python train.py --num_key_value_heads=4 --head_dim=64 --positions="rope" --attn_scale=0.125 --parallel_block=false --init="normal" --init_std_o=0.0 --init_std_down=0.0 --max_grad_norm=1.0 --decay_shape="linear" --final_lr_fraction=0.02 --train_tokens=416400000 --dataset="wikipedia_en"
Each number is 128 + 24 x the weight over its row's rms, rounded and kept within 0 to 255. Layers, rows and columns count from 0. Numbers have three digits each. The size before them is the row's rms in percent of the matrix's.

# up: layer 7 MLP up, 768x192, rms 0.272, rows 406-452, columns 128-191
# down: layer 7 MLP down (transposed), 768x192, rms 0.137, rows 406-451, columns 128-191
up406 113:092104148103115095188143136147147121089162130157120117159086142103144107093165102065138115139138110115120127128198148098136149100159096139128127128106116096134127117118142134139135144107111137
down406 115:132160119125114095171151146135131168090116132156123147123114139139086152116115132138113168099154112105146103093147116102110102165155114100146136113127112145114182138131144118138156158105118150
up407 097:137161151138111110109106149143107117158153079104136169146137108132175120114158125151152123137157113178107163141121127141088108121164080144166158126121103127131125112122088112089147096134126101
down407 091:136115146060070126130116092141133144175123151110135119136129170165121113109152133156104179108121133110121102118127109081150145143128118172157139146135136075153094127096155128078115127109093146
up408 108:117163133132108121158147168109165152106125098167143147113129154134138159163135121142095129143129095151133151125159180161141154124138083180128114084141121134103151117123155120101085120119121100
down408 107:077133140148124145096149116095083148128135097133168118104081144115126114144133138127083105138080165112193103139147112169143101124151135136144123123148129136124084143181171130132112152197122114
up409 100:075122106113139119118127104125142136126101103111131151119127160117090154118158087131138138108147124146152141080150123084131122133118144152166070129124112140118114080099134147145105136157111153
down409 100:105123083113166152122148144096141104106117118112148106129095120144108117175070126132129124122134117107118124172147128081121125133136076103126113115154124149156157126149141166161089143091135104
up410 103:123102170122085140128110094112115160126145149113170145133141100092139097115126109081140129189131131121127160112132172163121144127176140156174106121135089098104123095135133121125157121170139165
down410 104:118118160150143154169110128155126125101109162153121093148130134112140113122111128145149132166100151120145152154140115160128097127153094142109138112150090101131094159073114065154104124096084160
up411 099:135146098123094113126158134104161142142158136130112120131157125129166162156134134121139139154109191109081138119170112170146192124155134111097108103137147149154098139087187105131134117111157129
down411 099:166117138113140128119153137127140099156118129115111137130151094123174133118107101138151135137121145150106073097145116126152112126146105133168079140147126137167131149147105109110161118116130103
up412 102:120130141100100126157088134095123169122138158098156138117139082099082146124133107186116096135141132162088162126113151129128141098138120111159129130127154120142075154134110120137185114154132114
down412 098:150103108139125129149106147128156132104114113148111153132159095140146137103108112154099101151107145147064125125161136091125135143167123132101122148136146144094162124122092118115097105098130129
up413 097:106151136081085143101085138111105139148151122173118090137081106083138140110105141143132109136101177116151160134076114135123150120097167138143146162139146113125142123074077152165149143156107079
down413 090:132107159128133166156112086138154149155166145117172139125118131103131130127069144099118091105122149096180123113142130151123120111149174095088145129138101138129105113165102150184163095115135131
up414 105:166109126147132194104089156153116125136107098156126135096131146120128120103139135165093167123110158112131152152156129159119106124100113167161143145120115091118110122132141140156103114150134127
down414 103:115159120093093120116145078149098158140126171164109121146109122115121127091123151108140124094103163139157135101154123125176143117155120093084122114133142141122126112126123133137098155124164133
up415 098:153128142146084122158096089112109109097114144172146168118112157133132136100129148124134129158127104129114121106131133100140158102146118113147110110105139119108112157155143125149157167177115151
down415 092:146098140156098145120094142118130145093087156134141151131172126114138155139144149127149090156098100123156151128095146113150119119116110120149131137156145125095160155154125127151168115154116145
up416 091:184153139111136149114119161124115101100117113136120152089142122111133146174126103160124098114167113139104128129106147110095194146132171112146144142085087131177134098076128154120072116128101181
down416 093:143149054126085118136145089098139125176117132119131149129124134174163121077118091113152121130168144141121163120131123147113145093135083128165134128129108106088091109098121123124125192076146118
up417 088:125089169149121146153104136133130119071130131083107119137105135107182125126158138144148162099135163125089089151126139132114119129177123129125118080092150116133101156133117130091133180138094089
down417 090:126111113126123144151127117114105134095127103150105175140150152120124095134117183111109100121168063101126177122091171139100109105119114135176093145121187100144147120134127137092157110115147157
up418 098:108149140101132128125107120092135142109113126093136105109137129130123129142110166086153131109165147144111128162135115128148141122115119105106115097115131164178130129160158155103122132139115129
down418 094:093153171117122097109093152137117142127124103119088149103138129138172115085157116152138134125109125109140149158157098112163136168130091153117093147130125130137118126123135145126157105103118101
up419 099:112140132150105099140168091119129096139105093122089115127134105099126157150110112190151145139129118131136093130145089138089104171121122094097172145107139112147156143105115110147134099156159096
down419 101:132124102128093182128099118141130163149112130148150118111088124131151107144086081111143129106134163087192082138156117111141112119076144110130124115162113110107098104150094109141133118108114113
up420 100:143141080107071151140151134176116138118113075125143101136128090142119102165118131110172131134101166112123148165151110097155129139129111150112115140108147128152178081160157100176143174109141094
down420 098:112137105148128144140100160119127159120153138087147137136102130114161141119188140180109118104116164108142125105124127135113158153123140123098126100124125132132119138113103134118115119162113094
up421 103:130105162093134115160134101125173135111156130107134136091125117101172159163085127109095101087121151157121147126117133102088126111140165160134143115157152167129149086150081125139153156134173113
down421 100:096148089114082141109147106126106126123156117150103067165103143143108122156131170117105126119145150130120116139130162134090143106144089155109106190140125124160120107105128152143162112110140125
up422 099:131136101102163156129151120146132120096135109107122105153127155154129139094147109140134117123130191169129116100117128130159114123141156131124118108133142106071157125136116119143111171105126157
down422 088:132131150124149141154127125186104136121124160137124092159140114097131089108124112146102150109081086140140120132125096095149114136105154114134089154112092098130192143136147131129142118109114089
up423 101:067122125107153104107106171134120143117091127094102158099125114105160151198153080142106147121102109092131101113124095148147144094129094139124153075129140149135198167118114164121132150156156138
down423 100:146146105092125119179169074146146111133117116148130143102109144130097162129120108152078105103151114145075120160176176156115121145151148139130118169127126122095164104170109208157144114155131109
up424 105:172077142145124124145133127155084093124144093122091106107109117117171124083142129182088149120137137110145136116095134099107127105157165147132136141161119157177106119156137142129114125084104114
down424 098:139124128140147104149140107136121101102134126130096115083144169122149125131148133168137128110114107118142180092131145091128129125147141145077153131139171128159098121153133109107119148131110137
up425 100:137158168082113142136147123139151126122180105125120121084132156108091146101108144135142151164115125118140146151116164120090130167134130148143116155113126114127118170125090138121118057168141152
down425 105:147135162165153117124102150169150130129148144136118152165098132140092182075134111124105095176128140124148117110108128103148123121135089147132154112121085158093117161121149059148174148128130136
up426 102:104120142110120106123108128158131088142181119116148139117100111139115128075115119133100120149160118098106178166106117150129165119103171129092122119172077127090133148115140134139104125142176125
down426 102:112107131104148123155086134207146113122140116112108089127109119163123132118161104129123125150097104118146103185123099181138165134131129133109150130134137156131121109131117130116137170102112088
up427 101:129115116120097151159116104151151173133103113142142115134140144164115141156125124149110109087151187092168144111128118105126172134110161084139162143110122120096115111069145103109171098109114151
down427 105:131119177140146174137143099129124093143144131113105138104183096117164121162128144138102102100102140102120163124159118126114186132135130156171132088134088144128119152099129139129107094136103135
up428 106:102110153120130173136085140162115120128124127139183084120132129110153095110117107105137112125150149171144093117121158149113117120151097134127141165140103138147151145139166153118118148104149141
down428 095:107159098091132106103132109113095118118148086106143152155137149154131059132161130153125149106133122115068100092149129088119119130126114120131157158136154111131115106168150150119144103140151090
up429 101:143085122108105129132140134109150125126151080147179165151116100087143127153077096134118162152088128141121167119167106084106107152114118119116106095110167154097116124145149165142128090146134117
down429 100:100187117139105128122117140136123141169126130137149115090123071145175151116076131133132144174118101135189179103124120084107109134123097169145151111098136172118135118141165091156134146151105172
up430 098:123114119150141116128148129095143158182158079173172145109099147161166119138127108123173124125128144098134112093089112159148102080126106160152102123106115140117138134147110130148102152146105111
down430 096:162131130154117135076137139171099153182101130110100128119162109118117109159120135136139114139100114148139113148180074117130118098168172120133129101148139110112156114108111148115109163137156128
up431 104:138128114101080081136133120143111133151147121111178124065093123076134155142138130100117129139137146139109108163114150123105098149166131148134127115134169120129095156107111087151067129127154129
down431 101:095140124137071107120109109159164123090173097114160146105101106133128140135114164119144121132131171089151105135124171137090100154118119158104145121125161133120149126152134123105105101128115105
up432 091:081111129107152122144149110181147117081120112132117110113098071110123130149098098148124158149176132132130112113142148134156155131140141145158171111117126110113128111123101105123088132140082114
down432 091:155151115071090079137139129125129121117110074118170136094099096083122155139135137152112115097115188153140180126121147142124138136164080086097108126136104094122172133122137165147083141146128111
up433 102:145101107092115092162120167110153162142137137129141114134116121150104051102175076137094141139146138098139129119136123132128154141095145139184145082090109122095146084113155142180131126100134169
down433 097:166128155109121115119171155141113171122142116122155112125130134108125111141119069168114084131145143108137133123141140135149097138101113131121124144063144160137152139125116099135104144102114153
up434 104:142125114170116113125121094100120118087097109118137099120134117114136188143111094079104192137138135158135095137147111142103098120145164142100129114149128105122109128127127134151146100149144133
down434 105:111125116134151100124146108120149180144113147121146131087126148104107130119119125131171154156145120124151125110139069129104145110156162145101132126148126119099138086118175126106143128136150083
up435 098:135135124147151110120118117197124150131120150115116108126148160104103161144139108121130088145127175176137149127125095148135140131110123098120102071150142151136125136139114158146133092170147130
down435 100:115138123124157130118127115097151116125094175126132150096123152163132147142086096118126146127086128129136116127131153104145146115089108120102133149124132082141073142171144077113109145130139125
up436 096:132086099109133080099147115129116188111095106151162123193100095130135130112137099086116089108127131114139127122108139114100130109110163109123110135149132100129126101103143107167118152094107113
down436 093:162141109141145176165097123138148138157138151158129164112131128060089073130147139092119152130175098128170100073103087099102116089124089107151130079156123134139115104121152149134126149114090104
up437 094:141154167101098121126136147145118164155104138119134127117161173167085111118111134147150113114119140170117140133154075107111131104117093130126168149172103101133103098114110127131128115111116124
down437 094:143128091115114075130170172086139150114120157129116122139142159126110141119131130153134108130107117122183146123145113156102133147125166137111117102102141143127124129148149122123156124124126150
up438 100:106128147107117107154180166081115145147146119203109101130149100085137112128103124108145124112142159085127102151157094089106061139122122095121155129135146172111127119150128152128136122134118113
down438 100:128161091136114129126110098101151154101121084118168150137105106137195168102135143108141126172129133118102091149119122130131141142162128134077108092144129145134128086140088134149138132110090119
up439 094:131094112131087101109136102142131088158134126122102139138109123169122178140123147132069111157140146145062162144150125153141112157098152131168174075138130102118126102104127149152124085108155152
down439 091:111152061146133152152157139106117135143097117154163137153114119083157135176128126100134121107083114105126116130128115105073110164116145049146122111134132109116093145149144130128160101127136163
up440 099:107157206152123150133137112137120096183108140115134153120139128118133105089138146148114131147134105127118159122147143107131161105111134162112112097118126131153139148104141147095122090136118099
down440 100:129107156095153201114134098133117130106105091150094129133135094128110102081152153080136123144167091098121160168098166127126101108112137130140139106090136132187129113142160136159189122124122103
up441 101:109130119128107147095110114115128142094152155161160140168149124077123136139144103119176094117116138118114139145105117080115134105122132181138114114110123129085127121144136169156101134122144129
down441 101:123123141073123114163101108157121106140106134131123113138132090144162090129195140153109104128128122118145094115103143086118186124144154110092140121116142120097123147141093111145124114148184088
up442 098:149108189104094136126073128124158150124110149146120136137130094130149139132109119120143130120118103125125101151166080123100125139106133108167103154149089108159174119124136141166128098117125108
down442 102:137094118123116148145101128133136126151089178153102167128125076131117136118074158096143106089105107125145141164114121124141160112110181130153131116170153131089128139106119203098138116106176099
up443 091:142182153115115124126153135137122135070097108129136143114131186152141152131110130178117115128146129132132104148121113118117113161099099139149118121107143107150152155156143145118097124195149145
down443 099:146115177174162213138151193165144134105101134135124126069112124110120144140110156148129108106136124099136133150128132138132101135086124135134161102100108126113147187162107146161135118131123110
up444 094:141154151133114147114138093136110174118164121115101123136144148174108102122119125099100143099168124109125137146144085075113135154142135183108162143156113139168119126160176098109112133104133120
down444 096:120130123141158141140146141091178117107102088137109099095120137128170078108135141102140108096144170144099170121128114122070148184116123164120112162132115075121125181148097115107077152118138126
up445 103:146119094147113116131088124130140128094090169129167167154128165131135106105129091125093146172119137122122102170145099139151108114194109169128153130102114130135117147138161085112131133153168119
down445 104:078096116150150153143137118103147135132138084125107106107112160132148104105093143091158157097143112076154107100080112093147121126104140105119130107148139147139140083141176160156144117127087146
up446 105:163138163104105143151150143153127125137141097120153150167110137153079158110147124145137157139144108138114130168166098103107133071149169116167139131150115150161103119139157135109108100120134087
down446 107:190135147092113148147131146159085154118127145139122122121116117144138123131105127090116094121119096136124198120159138158128104143097141121152108147133089107108119154134172137119124130130101102
up447 101:139153085107102146121120134140136146155131115098190189162111097110098117111112112111109119119128083089156130130116138142113149140155104114135121115115124136133130138121151142191125147162121115
down447 093:136173119123123113158150136092200112103125099123144115161105148158079190158097120128094113102137103138124166130145130150112151139121105112150139171121149141176106089136140093096115122134103145
up448 093:141160122155115135103091158135148139097097134082156121160137132133117109119115118154129098137135137101131153186149126132115138113114143184148116160119091108127179204111128121074081091110139133
down448 093:090155136136105125135115139136087112152133125153112087131121116094147099097126138188153128110140128177117132114146166131161117161126130130105148128109148120151129135103099147156170117127131172
up449 093:084163129096124103084106134147143129087147114138075133120141155165141151080130126157159140114103154108141079088156101143126094145137137126132070120136130174100164108123141127146148114139163129
down449 094:126093138109089140116108130115120156197124115081151106106111103085122136125127138112126112105153105125153164174118105115161098109107119136119142125141108098167149111130102108128130134158140102
up450 114:120182155113083107117106160144139149181109084101135138166090084153131154160156137160100091133119118128135134115101157099072093146135131139122121125138126129110083116095117111107123132140122100
down450 106:105169144113053143083135140111132128130140113132130138177137060128135118156130144129127109122112119137179149101098138129110154120132154132114113099145105147113083128057125150100119133173144107
up451 089:158123147115133088157097181154115132112108147136144129116146106168125121140120159173116116108147103127132128131124130152086136131146072111111137136080121137155129141119154142168148118138143131
down451 091:111108156147143160135123131155155102141104169121061110139146089153122157112107093134138169121128130104146127139178146123161118147159104116111111143146118135101067129122127110117138144121153134
up452 099:138172116165114151120105087110157147125153155147104092097116100076123109110145167180118169150151137126108156125140136149119123094136157123146126144106107069120180121136139108137106146139165124